Each number is 128 + 32 x the weight over its row's rms, rounded and kept within 0 to 255. Layers, rows and columns count from 0. Numbers have three digits each. The size before them is the row's rms in percent of the matrix's.

# down: layer 10 MLP down (transposed), 512x64, rms 0.0228, rows 57-156, columns 0-63
# up: layer 10 MLP up, 512x64, rms 0.182, rows 58-157, columns 0-63
down57 095:078109153086147097117034113118185127112120137083137143116150143144111116155110128133184113203183144150127138144082053123158119133147142122066138113077087084098141144109156094133192123146137140
up58 095:094149161134151072142098074140160132162134141109134037122129120130122146155087074145142158142128106155118153106056107118120142147166119108165148099075164184086132111094083140168168210119146104
down58 097:135114112147175148127111163099119073108113127159153136049125116123126101104117201113097146155200189093104163117182158153148167098119159112124141101124151150169083161106095109089093075147143186
up59 093:099160100098159073160093078131131148147181127070128143164117077171060174150152166106138153074135131084141152146127146151141092112115196115144180152120181147149125087130120106104109152079170096
down59 101:096045161115109188137137106146106115079109114192148136053117135117164095121148125113124150179152142138128122099123115146097132142137081051081158170134099154148134130109123143158164094162070194
up60 086:139153113113114103129137180108152148126164183131145106115111108160126172089107112131167212120158174117177092091097132124133104181128162112087146082052139059161129096104124072131145091184147119
down60 088:111049147122111128088146105169107139147136137137099175160144128061126124138139102136089112205152068100093132110139163145170198086164152118102119113151114155082079146157165146094093180082120126
up61 085:144090114131096123169102149124075144119131094123155084149160161141085100089091115082132136146121080142144143098125141114103159204117103169183115075179172082124107172154177148139056138131066125
down61 094:148158179072100097076183112181141121166124122104141136124159114133177148181158124166090160103144139143062144126114167152113125078150140090156173153157109121111130085115014122131129138140125145
up62 097:153109187096104153107080122117165129143114073133158165121143130152075133154090113127154195114141076120085101097118097120127149136138099139174180202114093117147161110083110121148103130197049143
down62 101:100146094149089145126133134176134163088174128114106102170063172059169143129081155181121155120116085138098166140121133162116106066102139140099109061112142145144134113174166096134126185150171074
up63 105:196140155098157097115124145121135110086081154117124170199056139137124148124139127112081109133095132120114156153101125144141037148150116128100187152098149202098159105144083111159173146139134073
down63 100:139112104141108132193166125096155121163146067154076116119156153033186149091119203153113119118124152112145169114080125141122164132141172102099094075105156119165129169122115154157107115127086178
up64 100:125100137097150087159137158125184109126161118149136187078154129140114102042127174135097177102106166110148123103162171185044164115106116100145160096124063082165117117162147121102125126120100113
down64 090:098155159103086120095208112127088133090137176149069112129088122101191160079107089144167101149167152128156149128123177108174103084109184163127115150100105179082121144087110144123174102109120151
up65 106:101122190127106090138123153146176121125156110148071124071110143206098113171106106136083154109134159161138209135085167168118109122091159153127148118117141115082148075090094107131102144065141176
down65 125:093080075137161128146203110138090132179124122124157069165148130092127157094106114124173148153122111144160130119124139111165144116197147157079064098133059131133108124145111154112166142146118036
up66 072:137110205117136176105123091118063159075136145121124146119135134102047171157124143092138109144139172165131138167126090148093134133122141062075130160105161152108098144167069164144071164140112171
down66 079:139134074106119104141204126177177107140128159127087156125072140137210111126184168114083147104064097103105129167169080139160105112147117139145122118147155056112099093141159115124173102157124114
up67 095:189133154154175129162080118136093123113110140132122135114116086089188152141115029118137127119156089074143146130167141097065147162169098119156094159096098149110109126175147190080135175117154120
down67 092:141107098131134103085124166109128111102105148137131139151063139102127166157149130083119152069197112105123115101216146135166055136113134150126215077131129130098131132105187110093166150140162163
up68 076:193101102149172104125108101160138144154125124101171080152091087130144136136090096180137149148120161128126135074175114113116092156103161125120122085112146188067099135145129057129150096026127141
down68 076:137152148114088122131187166140107127084141063155092147113198153115159152078158100146094189097161060119106157125139080141140150113166103068135103157160118062097140132096094167122114147161123157
up69 079:115150100130119082054170140117075156101102159125121151099111146160139096166097144099071185114089098098175158137101125152202067113098071149134158106153132149153151117154064138119161138172128143
down69 081:137122136116143086115139138126191068114170134060118104112170126125099147094174135151094145174184077129130147174160128113141150077107179155104182107088142124142112184139170127072128081153120187
up70 113:138163134129170093131116126168131153153138148163172082087152134081134158098103111202058162140094163161105142183123114155059152111150065099143152132102122161102127062095076090147155126111147125
down70 120:089151159140167134148133117151131049190174121170090076103158133115138151095124122133158076038106186100092137112114169141143142166156160082123087143150169158071106147114102132123131144101133089
up71 082:134106173092133167110164121159075141138130059138126142123168184121135139120148107169094176148117174106103061158132133143096079144121114149110147095105117067170073131103105095108157096157040154
down71 090:083125133159132100113139112036153140102099190120126117128119134140167143115118155157122208194142147096151122176129144099146116097114119189178116148119176075160118098123154140083138129082161192
up72 072:123126132162131151129133101067147110121127157114115135183116164079125152177112151121166169102139128159129073116134136169136121074180070070108164109074091115128090149112145152130074146127100023
down72 078:067140122160178130137136105110123191101098121148088174131161078131102143081170171077146149130085090184168140188086088169157128137102112077127091091150143148163142144113141116154156111086153176
up73 082:133099127158103107074148160115112099082148045154127108176097087076072162139166139183097196091121094095132176103124157128163129133115156151156131142130135191143121120130147156082187135143094154
down73 092:128153166099100133114157077080165130120080191058159155170076101169159125108153148171069130122088114111132110164140118157099103075105127114160162153137163096142135092157081084124154131195119140
up74 101:173060148145079092093192090148134101117144130112132127148162100148105084163132103180158115108182108132112176106139151136173064098093199142147154114102172130088094132123091115162153107161078138
down74 104:125181130121156109107119119148070116113154123083116160170126096085114136133157131083153224154131079115146140149157056115144131193169122092128080146150070114126119113165139121097151160175150067
up75 092:155204145174148116090140156147127089171125161123132103100093133136137151106154124121122108143137124173125184118158118124147150082168056061131150172137155132121097114060080080100071170119111070
down75 100:085121156122113089153121082129108201115151163105127152133154062112133072176073175132123178112166119133138128111183094101089084114148040112196123148117153114111122129092137130143170090119127156
up76 088:187110083148179127132149085136137172073157124110078091145112119181107126104130175148116155092207086083126143101152120090131114084165154137110105194143102135117103091201158161115160119123105111
down76 088:070105163135098186131130120150105157202133153110150149148094116122154135102147101128163113113096156138181132205104124162140074107057125153185156073135136106110146150080079158164093117093161115
up77 089:160175162138082154118185104084129151094134132109119154126146124133193119103103147154053144138131124096129135116133192130161140120085112115101151134111207073151153202085078137126076127136077116
down77 088:072167116144099080108125094131132105093093125108165146064157194182105111174169106141116204143135137152138125176163119090124065099113118090172090112163137138183159143104163145134104157096103134
up78 100:190096138202119160136187155076081143107138153111104112117120093129124142072128117157188081097091074068145140123119121117101113127160117157127154127131103063118122076177166142148132168130089176
down78 088:067170129105142098112115131057140092130187140119151125137138117187099126105106113146099144168162119173074164181179160121122150108090133180137138174126126112100105121050073129156101114112148065
up79 090:132155190084093098142079140101152091135156148154117164157170123134090116122176174141146147155131095107087183137148096137104153123131122063174125177110061055115122069140137130170141091158092110
down79 094:182132162172103213115175114113101144141126152168089130095144173130101163094130126171100104147039095130102119191099156069122120107080156135174116126114147125141130101088181128110167120092120142
up80 089:143139158121092148156116136079105074132067144149168166121039125087141167148128100160174137160093090115163143101141108152090137128114125130163168076100123121166126112092115134081156211183098122
down80 088:148139127154208061163124124162154165153137147123099102156118168177160170104047163099067105160136111111124179112119159123137054100117131176119169121162125113144120091131153142108109062128134142
up81 125:103041155136173129095123166107104154112118083160159156141130067118178154156086193160139181094082125133097168128096186173127122162198139108099127141131137135104125138108109146084110110121081152
down81 113:076105181112172135149190105135124095129109123134153173125139139148113160133117128124135157141118146223136164096061158157109170136171136081143088184137121130132141141101081077178139086144088069
up82 092:169141106172118114080164126154158111200189102131133105122090093131117100152109108128106163099149157099132202160117141094096105094138169109080116141123101192074123122105166128164106094052140168
down82 103:096132117106180126217150100101160169169103147134138111121156133091155120092129098114070152155125082097167100107130054159166099115097150104174137125111085094146131157083104092134193188139133116
up83 105:157103144077156079114095096171146186150097134128142077114119126117116099101134132151143136117113172092172127082118164197107085138141200108146147073116060144123143186159110072122095155100093144
down83 112:080208162141115158123200168104079097086151130131118146124185165141092155118127147173087131103150078127095092156165097120093142119128102100165083112177173127121117076091103124103069145152127128
up84 096:092107121109105128124162146066060108179141078139105169108156145110110216198172117120075149112143194107119132088124145143070152160097127155169149111131115122107134170086122127130076117118155119
down84 094:133121141053157115145118087134169105109100124086178177107069099136134108153133139147073174190171096129116132141206165124121115100068096138138165181086157101147111108139178129158125143102112163
up85 090:158133125124136072103097125150141139196108145115111114118193166120120146177107055136080114052109130108092133148153140179113101119154132091145093125058148147137124126153159125165155204115148066
down85 096:100080091129092104099140119155132151041141141113128096161133165125139172100105125181098117100099131097183125156149178115116127137127144165173151113148144164115130224141121044106125097110134185
up86 105:134066091108122148073172059189130132213103117098135112154113124132156136107169122138123192165093098132127103105109105104102104096180174132163172149093071140167098108166124141115150157161139126
down86 104:166124159141102120162100166062126148144163142160102125100080136161106122105066156137148133115093125182123177133113150141092150103112066180130147133142175086161190078154138170149079173067133116
up87 119:154113108111071121125161152153144101198160135114124109152104097119120126139096118176162141145166142162144114150065145154169130136155201084038174145078085131097116088152125112118149101095122063
down87 127:081144093126111124130105162115146155062115136118110122101183168118109115088184112094144109178102100130159129082198151116082123095124099173201150097142205137190117107093154140122090141127110155
up88 112:120079105127129129073161079129142134114068156148146086067150143133136094145122119190122118133170125114183203088095141184079091118158184111167167165110175119172108115123094112110097160136142138
down88 100:086144139169078154113097183108107097110142126184060175166120078150107152171177111134163102129126150084091143093155110127130131112137138107099049159150127101123206095154136153080129078137141140
up89 095:104062135150073112109161110131130128133150090144186137182152103120114183173142193128143114148145131059130148127165165172135096058121075096133078115144123118164139138085163164091124132147114066
down89 112:103079121169157066083095116086127166143118144155116141087112153130089117075103135138163105205112107137129124093112105153158202159088162172104134094140084145109130090151137151135122169068194106
up90 099:140062173120109094135173109204160098053123142102121110140156131129153186139135119218081116127105158143131172131186108141138157123132119137096101149091127102143093165074107143102082078136143130
down90 091:109148126095124078062131085129148107161172152136149118090186100155137072200149109171169158172115160098098114174151116148140095061152117146186132093111130108133120072117119144088185131126160117
up91 110:144064143164141108110123147134133153096102131055119070169162111133150138133143167105147138098115222074143115061117103151089134141169155086077101174126081087101127138164117140139092123159142166
down91 122:033169144153136141137118153115160108117132111174165214170167094121107092109184064125101098104079141116133146136119141130123109127163120172111120149168106158110149131118100073114209122107114158
up92 110:188090162101062097119085082230151162122087123150140160131128121157131112162139137126096163129091057108121176143150179128120155111121129125151157089148157114142145121106163163092156115073088098
down92 106:096152060054135177147106170114227109120148120147123143134102138132142143073110113138193142132143126134119072096129117146147121074105119114134094127084145089174136059187112127141153112153113166
up93 101:107134139152118071101116120140185138109123107127118104125114160144110141187144133139072093130153173121152134061094121162052163128128134107153146062080138156166100134052134155186138170177095162
down93 112:136053145108133158172114155110116128107133095164105150115027180132134070133152121084199152104167107113097142147141124094119140142116146167109113162126190102134160153167090140078115112106077093
up94 111:123169127070132106104115136137160196117172078148070103161115105089121111160142136062111150151120120098107106163130166102089085152217143115166088165097102085102073151152163152133114166125136144
down94 108:202143150182155141144118122139112116151146166135093099167085140128126159146104060156149143124126155153127155177071124178113090115108179049127036116131098173142123140087168105117147123109137103
up95 102:136142087071100102058118103109155139154133112072144113144162133129125166146155140088098130095133160145186098235147179161105084134115145090138151126124144121091141162074149175113100097088168121
down95 098:158123091120138109092125083141188133140122160160099176109068138157073123154097150122094139120124134131103133110206154093146139135105118230148136078169148106129036120153119156126160146152100141
up96 070:132093128087123096142136151135092133115197149193190115143138177123125102063152138228094110116083119114127186133089141079101131165144183136145155130114130108117061083157131116140094129141118130
down96 062:125112131150136185087104090160156175077082126149110148133112139126133117199172110093149144165215133098159119150157106141194168108077119072074140136135106160126154069148177135125150109148133146
up97 081:186158140122132089079098071127150102169065125124093104153092109192077147138148142094112138115169093131108176125154157125161101126126118090038159153165090126147134104139133135138186174087139163
down97 086:125089102098167179159135131120123135154192102172145114098109113051103138103078157101125129202132157138192076098115147127134140125110100168194125156141133120123122184120156096103062082148098131
up98 114:189166075147159095118142113123199100146137090132091101129081107124173111089103085112094156148148107138181118138110133168192127201149050139138161128111131151079105115151120150111108111103077157
down98 109:081084162105077079206132130129066139096122147136137129151131130097101170191120175135094182113169132105139169104120127127107106120141136079139108148085174078193122126149105094136056128138155143
up99 088:171134139092125128097216101098099168183121145110116109132147149133124191102134074160151101175127104089123112156117150164135065145102154152095084169124156132169107128070065131169087103086130129
down99 083:088091141159096130112106130093153078081135121164166149149083182133137121140113087084128117128090148094142101144127080169103146116183132139069117131144118112149172107169230086137158071148174141
up100 097:117169128125107114130124119158070122139134180122162081121134136093043140153128132142118123115134113091124067097129119125108184082163137117226157133136208098076112106141112144198115100102108145
down100 091:132106166116194143131130174161074117191138085105145130144128115140057134162113114126143121202155131097095119105088111136136167204105152085065139156107090137139163119167104088145089126150105077
up101 084:110117115128115137078194093125123078114115115171198165092197089105151126136161121155114107130140108155129169157080152126050095064147157116108138127162134173200123132096139097143070134112126129
down101 085:226140115175111111108126173143184127162131124091112109146042152142165122124125152106125087135142095084129191123154138131090160123164129143086115156124136116072111083210104131097110123175124133
up102 098:125168132071141139147153142051121143166147090172136134175149064072095171136066147111097114135153166149084134084099163136104128145181129120175167142100134098129106125073144138148178135127141064
down102 086:111182103123108102126123095171133181056155119138146105074146109102136123089129061156169131136157151153166150148172135112157091097078077189111137130126128201184178119127130116096120133071105122
up103 096:136166188073101123098149116134074041143172130109088141157103113145100187151189145108098124147107129132057127178122132116151117146160116122104138164159134144102125101143070074128124089120194107
down103 107:139098205158165115129111125129172129117142096090173158073108181095095158148119119128147146108101199107116078107147127173114143154101137084130128112084148080143142137141109212169119138126053090
up104 094:153129131147111172142079146174090117132161109088139115178132186145130198089122162163110182142096094103118113142154193117051176150134101167108106144069167065133108118091128108142097107140121117
down104 087:110123130086114093137076114123187114126155118130136120103120141106095142159155060119130067097193105162146057117143127131145146072071123206117150106114111150135158159097099145099102129193160182
up105 104:079122199161087171136180138134108139123132055153110091154122131158147140149100098152079084102142107124161112132142199132080122114110157111073105153075173181155104105075133148104130125139171172
down105 100:215097141127123152150056113088099105169074142153095114147113116094097105139147152093184095175160127097131080136103098168128148172112145203150110164152137139113135113083091137189106109118155116
up106 128:121118174121109071105108148182143123100131106125130153167134135121119089104148073097083115126158146150146164110082127111075069149190150137142114101123101160085130103138186219140062155165172133
down106 151:047128147141149131194097164137131119095128116095125109145089151072118126156137124082105179151140140154187143091155113152084064127228099068119121122158143132084133170138135111169122131154115141
up107 092:087117166116145090146121170104122131106139130142054135150099211161067145171172063126092155104114166133172195095161108087141059141120136079126165141125105139098164155151111143137146146106118126
down107 106:198109115162153088101169103116099167125128116094165125122115114105184087140124233127165116151140127055115071150084120136105135146155089160128114153196155140087113110153129074148122144140103150
up108 106:127080102119114090136164135115158136155112124057179098109186134130158144104091148134110182083100193087140161171100165100135116117091187133095131130157114121114127122057107211145101107136166153
down108 111:105110080131135127102119129116086181168164087214092121112134115089110125161109106111150120104158106069176159144197167141141145098163093154147117152124186064129086072170157118161136132133100109
up109 082:103114153133129075130146175125061129110093169127123106158130142120132144153126182144186116090092089070149101168080181155109090098143089093137094138158115142220119115130167145134133145177077165
down109 079:147185120128137130112134156104147186146152125068096137146148129136123111130106085106118154099182131186154102116042085135170123170191185095127104130136048072126138160132151114148118158173125100
up110 102:128075166140111105111176097170139112077119132132160151106138145116125176126082094116083153171123197118120115121125170118111079081195106071104117161085116152100160166115113168156074096195133128
down110 113:101145050108140082117141117116134107153172152179123153108100165209107142157134096115090128145144117099137179159114074136131121136136152243091127109109110109103111132115105198162148141119088140
up111 082:189145131101126149105133136074135110090121106114116123095141108204133140098104103065081153062150116194144128155133191115169144146160124068094117066122151170118118137092119139134116138166135200
down111 087:136045151176113145143126101125104093111105103125098151135098152071124109121167111094185086175106113131120201062120136116121124124157191166131148119073136143136129110152133087171174139167172073
up112 112:098145115121140069073141106118165150207152129076082121151168138119114181126146126101077155135155116166082126156183097126140133099111138099152179119107088089062102113157168160097154188132138159
down112 111:171126122138091176161154078116206159105120129195107138085154167152161097144102133169135086133116114113054115085107133128104152133126123099121176128079148126140106068082146140165076099080098157
up113 097:134120130135095109162180144106125187088152094134151095145187132150076155104151105200117110117109172141112164106153131159149071123049092141122137107113149134084065119125125153107167155108140212
down113 086:102104205192098132153069131151132089134165126081056131096156178129113113112104145162151160107107121110172153122107139067099154109166121076157110139180093092098111103101154133141135143195155110
up114 112:078123158140090145171127136105033150116126156134146137127141105153057166132137131155084167112104087136127187123193136142050081082103150139145127155131154136169138084101126110089152133092154172
down114 118:202090185128138146044118143152155113150121094109135140140120175108131131141132170080131145141165140139123099101129100069094176205177124103122059109112121120137135166159122072159071113147143119
up115 104:121089143128129128112185146099097115141216089127107122101120148140178123133174123076100203118109078108165148159129184147144149123100157096165152107122126092118136159104091095164075173109105058
down115 100:132103212173149173139125129114154123137143106136110130120126044125168143168182097105100097153153141105122135161101100125088074114145171073094098126077137138095069128174122150092200113152138104
up116 120:095137152094166128137079166119120092145201109146095184117137078120089109141140137082147124095089086111144137136153193145171077116135099112161171142078147096180181106128092177150169119173153118
down116 115:149084102059097122116134110100129158135140132157097135047149163120120120080181115112166208078162092133134198133156151107124099136134127082132216133077098117112129114175123123129152138106126103
up117 085:123121139078103121129130197145170149064115121135192098145096109106136134172161099096144172152116137082138156074089100127109149124112098124190176118173154168104165103126157123095043161112131087
down117 089:172110125117119187097101118148121161179117179136131196161124210160089147137177089152140112118165064134126118130131109090151146065088155134107107114148056134094112134145146121112176078093103149
up118 093:160127122119133129106191097139099112100156144176132179094184141121133117093163089034182191132157126096136135150174093134094079135134106130203108140140095097142081080125078139140113128146118149
down118 085:102084146117124095093149151127130150081120064165083078121105152146102175152116120170186059133102095152103122161091134161140114150061150147113149167132128155110096117140154092114135206160093069
up119 097:138138146148094111156113173144163182148183081106170099148077096152107138118111148173120117088098113105145185079128126145133099159069118104101074073169121076145085150173181134150095168143154100
down119 088:142161085127172145098145098202120063144105131170148154135131085126165167082153107151150167154102109147108137109124158108133101104086172155167161155109122208191142114074088146113141098171087134
up120 109:125150121114105111116177144159104129132208147145128118213095103164140139078177111130081114132129107154115138105113101149129164075106105156187184093157116040140136114160141131057119130101113157
down120 101:065157192121122149169094113124122157072154120123125157078148186092126125126135118152148136099121119222128172142116165136143086126171157088108162124102134132098090082047133109168181112147125118
up121 098:219112112103170168129157160149075090125140141079124115106119096133176142151147172153146199090139159074169092130100150132098097151148141113079139180091067102134115164132095076136127117123111155
down121 107:170108117098106140170151104123146128108169076119108101153132165127168063086089128122184055135100106094137102109147065152086084081144194175139153130087179156159132129145153112142163141087147119
up122 092:153138104130139118097110082119159137121124092155045118143081145134160125146121135202106142169102162083048121171132104170158119107088134114178154086096116106138074084180140193116138134122148098
down122 089:131150158121176118137081205122109108147116144097167092142125136095174143116142146096101125075116148173200137100116108092123107175141127134102108082203132082157149176142143133111131150057098191
up123 086:166102169088133071107165125144074187069121108176123146196096135125165094101160160099138148116064131099142205099116152116074139169120149158116090145164113117152147105076097121125142127120146094
down123 084:133144102139154181186052154094182077145082085123065142083145149128093138161100085146132160105189114147127133172140084133113106125140096093049123131119160161170129075117152106121134133140146142
up124 095:187114159143172104164149143177132061094127104126099071122126043120169118150095173152127102131198124071109168141104121130155137085143127125096088112196123152100096155143140131146072109099132127
down124 092:110193139133141140088117160123137204113148158082148148172149149147141157110176148136092189145123062180123119084148117129074087160127147055136173058090137117130122152091092096112136107138126124
up125 122:127081137180099088089170077148084118131109131148136122141117113096125099162137120197176117117131175099134147163087182181113122082074101090208123168078171103119109107121136147168115151149141166
down125 126:131125138137120169178092207125156139142151179108106159155127142103088106143096093074153118106093080102143131120123088041160192157080161160097083119138084108165160185130127154119119152108117123
up126 094:150118130130148105130099088164123157154034145147129140108156127046191088128121102110099149122129169115069119098151181170084143108110163076173147161123146099144189110115108148116096082151100155
down126 088:027107220154136144129147077089140093051104154129138151130116137146110175080112123162151118121136110081162144128154202161092128116144133105124126175140132099153110112141193126130107159145126146
up127 090:123124182147112121133184151139109064113138135122134125086106084126126048120151127167098104141099103066102132148088207109149108134137127148147152163135112127139128066098088124135143135135101241
down127 089:098134170078218097157121110117204157123117145124129149138147115136124145129169119044159176125190102094186064102185114087183101125103097118118122128114103162142134120126123141145138086134115124
up128 127:129163144092146101109153133152173131189133127116153118120207105069119108158199077102107198145157090160143095121114151096156079117081208124162092134143129101092124149086089135117117127107119139
down128 106:141129106149144104186140145124046082042113089134125167159105087145137119168075143145105150089067169131072161124161147124107123156165103129091127124144127136094142203169104109184144127135126142
up129 092:157111149127177156126129095197117167141224160131095092084107101142090107171094084108143124122118086095181141162139148147128119124190108108124153125118127124064079082144106144183095159155105147
down129 102:150114136154167140081118140146109207109156121145067167123103130123139182128154090153142139087090146145160115150176104136146125084116108076053174094101140099165157091150086109119098156077091074
up130 092:160166138085120136109137142142113102142112131142122099131120095015115120111147077148176098088128152114115084118138139117140084168203155183166125130115203117125127144096059131172089130120100096
down130 092:164121132109077133143158104111164139139080154106119117074077132203142094143149119109133125111158094100173121130153152115118138178140122165123162138041115113181192157116088136074125074128122195
up131 098:156122112114172091114119149169084178163136121155195080102117141134138118051143130125119082116127160112072126139130111197138071178136164081162160129176116056157134096118119143164143162141161109
down131 092:125143167116072133112070131132091102067108135142139142166117105143057163108141082104206106169156112184136092096190120119110182111091190171145074114169122152121110157124139115101150143135136119
up132 131:162139161072101075123129123146122082170094095143166093092155115132150179091128131188144146121175158170117155163121132159148113101179097129092096153095178107131123103086110129162082088111175050
down132 122:131093130143159172150079065064137170098087150137120148143114147133125076139137110137124073128098188087131168196123090090135107123179085109096148115121131149127151133128193066176139104176159117
up133 091:126154159129109099143040154177101085169119076109141097180119141118112116092126116187097098158160100128090185119076152165097063136139150127140108155132184143104118115125161151165087149146094179
down133 092:114108148117169091100195128109126089137116120191179175115092173137171160101146121086131084138143145167103163076133147127069136103144127109102170106052088169187125116122124123138177118110115183
up134 107:176111081092158134147114171117131184121152147073175090136115140068109162098147141124146150099076099114175098066162118138093159152190124127170147096139112146116107099116163117139103053197139131
down134 096:106101130137124122142139207131098144183138116082111150130118103120130120155109107077109162082127078108126138107107096093074148162117102071129136107101091070156112163185115196151081214109141121
up135 092:170145113104155141117133075105064079127108167091075127139117163129154107134142136156099131102115139124110125143152151046139144161172053107196199137181145155143112104133071141071145121097126128
down135 120:152135189149132076151173141124115138142177125126188120162114114051078144157082143077114147114173181099156088147169144157132103107155114098178089078142168101133162124104107169144128108132062116
up136 130:189093132103080109040169098118136128191126149138171133141164131151103136081102101148109121108125159119118116125100162210153100113083171097142120088180132092189123127136098148110122109151070160
down136 120:105108186118082127125135113144121135049144090155128149131120078135122121198172052148175157129177128123147147142090131167158121123212116101112119093081147148152174151080099083156134119153099121
up137 088:140064177076100134181111101144108093126131151111137158151162140087072142156139125137107123074180138068189189120144120158149079126127123153175130118176138088143099144110092083115097171086085140
down137 083:132181122115171117073119129146108139139145130163110086124190061173128111130119120153121146114166119127126116200115145128139093076155120035053114150071085121097158097138108108127127176144156084
up138 107:153097123099083152169096178175097184086165099131148149136132165081141104173116071185107131093095126140149150070174116131071116079091112140129151125121127128118089087109139130193139157117147192
down138 116:098134101162093134134146156124143082105092108091174096084115154129119179170073068137147100149123081151149149169137160125147118138099141124138163091058151135195160104167178147162097124127147047
up139 118:104092154119075104134091179152157146166169177140172115092140061126093073194158093158157149103140156091179137102102179131113089111135161089097105141115072088110143127142158110107094155130146169
down139 133:159185105155185149102083126100146125099094105101097082169127164140097141081106167140092139194077180111090080154134062131130134158128120136142099087165197147156149156128131153145129131086084107
up140 121:097134146104131072109102156183131091092154116118112140150188104115134158118120128149120157128155117128160111139124106120052175197166108136100111095154164088145125122144069192191129086067070134
down140 124:096112093124107138104078144085116127131155136100132126135171170125131132095121152169121140158132116167149117141040141182085169191150110044138110167116133080093130133083135120102114204186158121
up141 106:177141098126066111101069134124153111130137174120082177116125133078056152107104140140128145099144145109124185165167114166138070104176100160076174113129153119113181132195089133143108172107116115
down141 101:125091132111152136127130080113116132085089070142157102088130095125116134140142145153162197102082140188119119098113102132120148184189152094158084130089100143174136151082129049094158053125138143
up142 115:094123118142107061156107159096143134124127157158116114156093168154133113082183112063125147143133101118198197142093172097094108078119094136198121096148122115168098103075108172155104146171139134
down142 109:103142154137141121085150096093072124096127087145173094153172083165107121147135123173094183174113116182120115155068112088130106157136207051105130161128139154094121141180157081111132122132117093
up143 079:095064137161158094050097090096094112168136152133167133184165105066115162126158107156157149132120101077102119146128191167143077065131165169150146119100108109151120117142122175119143137145148081
down143 087:168102090147134147183163177174079119148128088149151159109093142142110135153111109114137121150115110117157144118113066046102183175139163166101167117114155182101094143137140118169052178108124094
up144 101:156142150116149135105216099145088124135120124135092080143106084148126148160168095165135135115141192128095149133053141122179083123093131075124138164145106147145144128139032111116199109099121113
down144 111:144113129148143115103081169068171117129148104091179144133094109166145122215088124157132166104124091110121133171127123109095050109125139126091181105084149075189121123162172140118096178115095143
up145 081:182105170116106127146075111108134108152123153174097151099105094103053116214140170124126110172122127088185146129123141182131149141150135125159117126092083148073162098083159194125087137112159148
down145 090:171106090148157161119160130123131156104130135103157097140155201129113154074124132133170130105142074163152108121145087077094108120130161081141055145202148088148079112185131106117132145171075082
up146 084:120153117139202105114144155153148131089126163161008098173108101131117112156211091137133143120125099136064086136121137096143088089121108113108108153135104089125143111163088133167154108080130120
down146 078:137097124127149153082131135122103152150124120157227042133105119088117126135110154151159180097183094139174135148128155204103125117138140147135133119145128111158129143107074147137043061148146112
up147 099:152119125098116170141195161095157124162123109124128119107194099135131098091103061151127172118125110155210146116144089128157143070100154113148163101102124142181105138101075162057127099173162107
down147 099:119138119129156129069110132172134126137087128177147128151106153102151191178168160076050084140130158094116124097079158115121066148151126127114160090089119084139165109096122182196143147160096156
up148 100:137124169151079119078175175167083123171177134185133112106143066110189093136155140160140132096134121105118076129118163128084209129161117107099081111097153135149138085124106153060128096138135119
down148 105:121165100109131179096130137098094121122143155133086116071090149135082138144134079163118061167185087138173091137122116153126138171060170148150167129131131132221177121144122130102108174102119091
up149 107:138146188125148138109184078079202089154102172132128080133160053085162172117203146134114123138119143130100167111164132146084107111098102059132091160113118148140156130094109150151142128108097116
down149 105:135156128137128129184159069090149132180108091117110171111118163132182065079122133105058181124176137151133071180143118132179153126154082171134164073108114088129145113121152126118111088079140137
up150 112:142082139149072162076129154184081168168123092117149125142145103087193171109153127108107168155141119136159155083182101123155119168178105110095079095123113080103108125091124188108124120113073091
down150 116:120103200106167074115088156087133140098136178155169141089117121176076131153089129090092142102097134088124123113125167110057147142149136167085144171098125188125181152138104100145110118107163191
up151 092:114116102135146135118163181127134117087096144120116131215143102109097132081151103141094189112125139130103195119137080113076108178133129149122135094165141138206103081125089054099110162157093161
down151 097:129100159187124082120106194193161113114161113129154115014111172122125124149097132157156086093074174122090101156134110162152144145123128104128104122107171132097106126087109168182113104143111106
up152 107:156074179159117120078129170152111117095127159145159154115068099066141155119180118158126137137059098089111146147133086161095138087140085144153078155097097132115084091115125194121184146169113143
down152 100:086105145081102119143101151096128099122093134117087140120174132177072170209149134094129162107184166146115122082128119119132095144154183069078119090107115153121141146149101059161128158171148082
up153 111:140177146152089075124144153138228128104140118097058096120088163112213142157138164140123134129114156108105128136145149132126091111123110167098149103109163086055095077119117142177142082122145133
down153 113:123128140080111170159111122165136153081129176114089145157160163086185090175098144139137126079057125068102152121126077156172136099153110144109156111191129115065137159127128134125155106178100071
up154 095:180163153158087120109117165135123050168125132127146112100118115086123123122181160151134131096124187151059162197122169122133161136110117095136146145098175127148105085085119175105158092110067073
down154 091:107135116110142086129125079152156114133106109134084173201127107109117194062159133147128138141146142116109080181115089123152163128156159101089135067153137177067162132077152074167185125139105153
up155 123:174138142102144093123172068139131129172153066167120159115095129099143100138055105150112154063134172093149152120149181139080140089124135162108152140050104128165180111070093102139128132138123159
down155 133:074130114095137117052132121159154192151140153172161146121151147110141139148163100081146111142122130125114083178166096112123131092076127242139120100137143101139118076123161172127104187142111098
up156 096:129140116153154114122121156153080120092151165116166141118124095116070149135093140125081191094108134125147130102076123106083144051189140132139204099092138182154126187114163096151092118143151063
down156 094:147091113090127109140098102133145135088112128120181157153176074170154124156134121108191088101060156103101156082085121075119151186140170068152128186144095162125165095112128120155117098149167165
up157 105:159150165109142083134132129123134133162122124132172140194165098025130113178170156150095175111147105148151124089085067155131159163115131139136090115082141069112120171118078107122141122114093069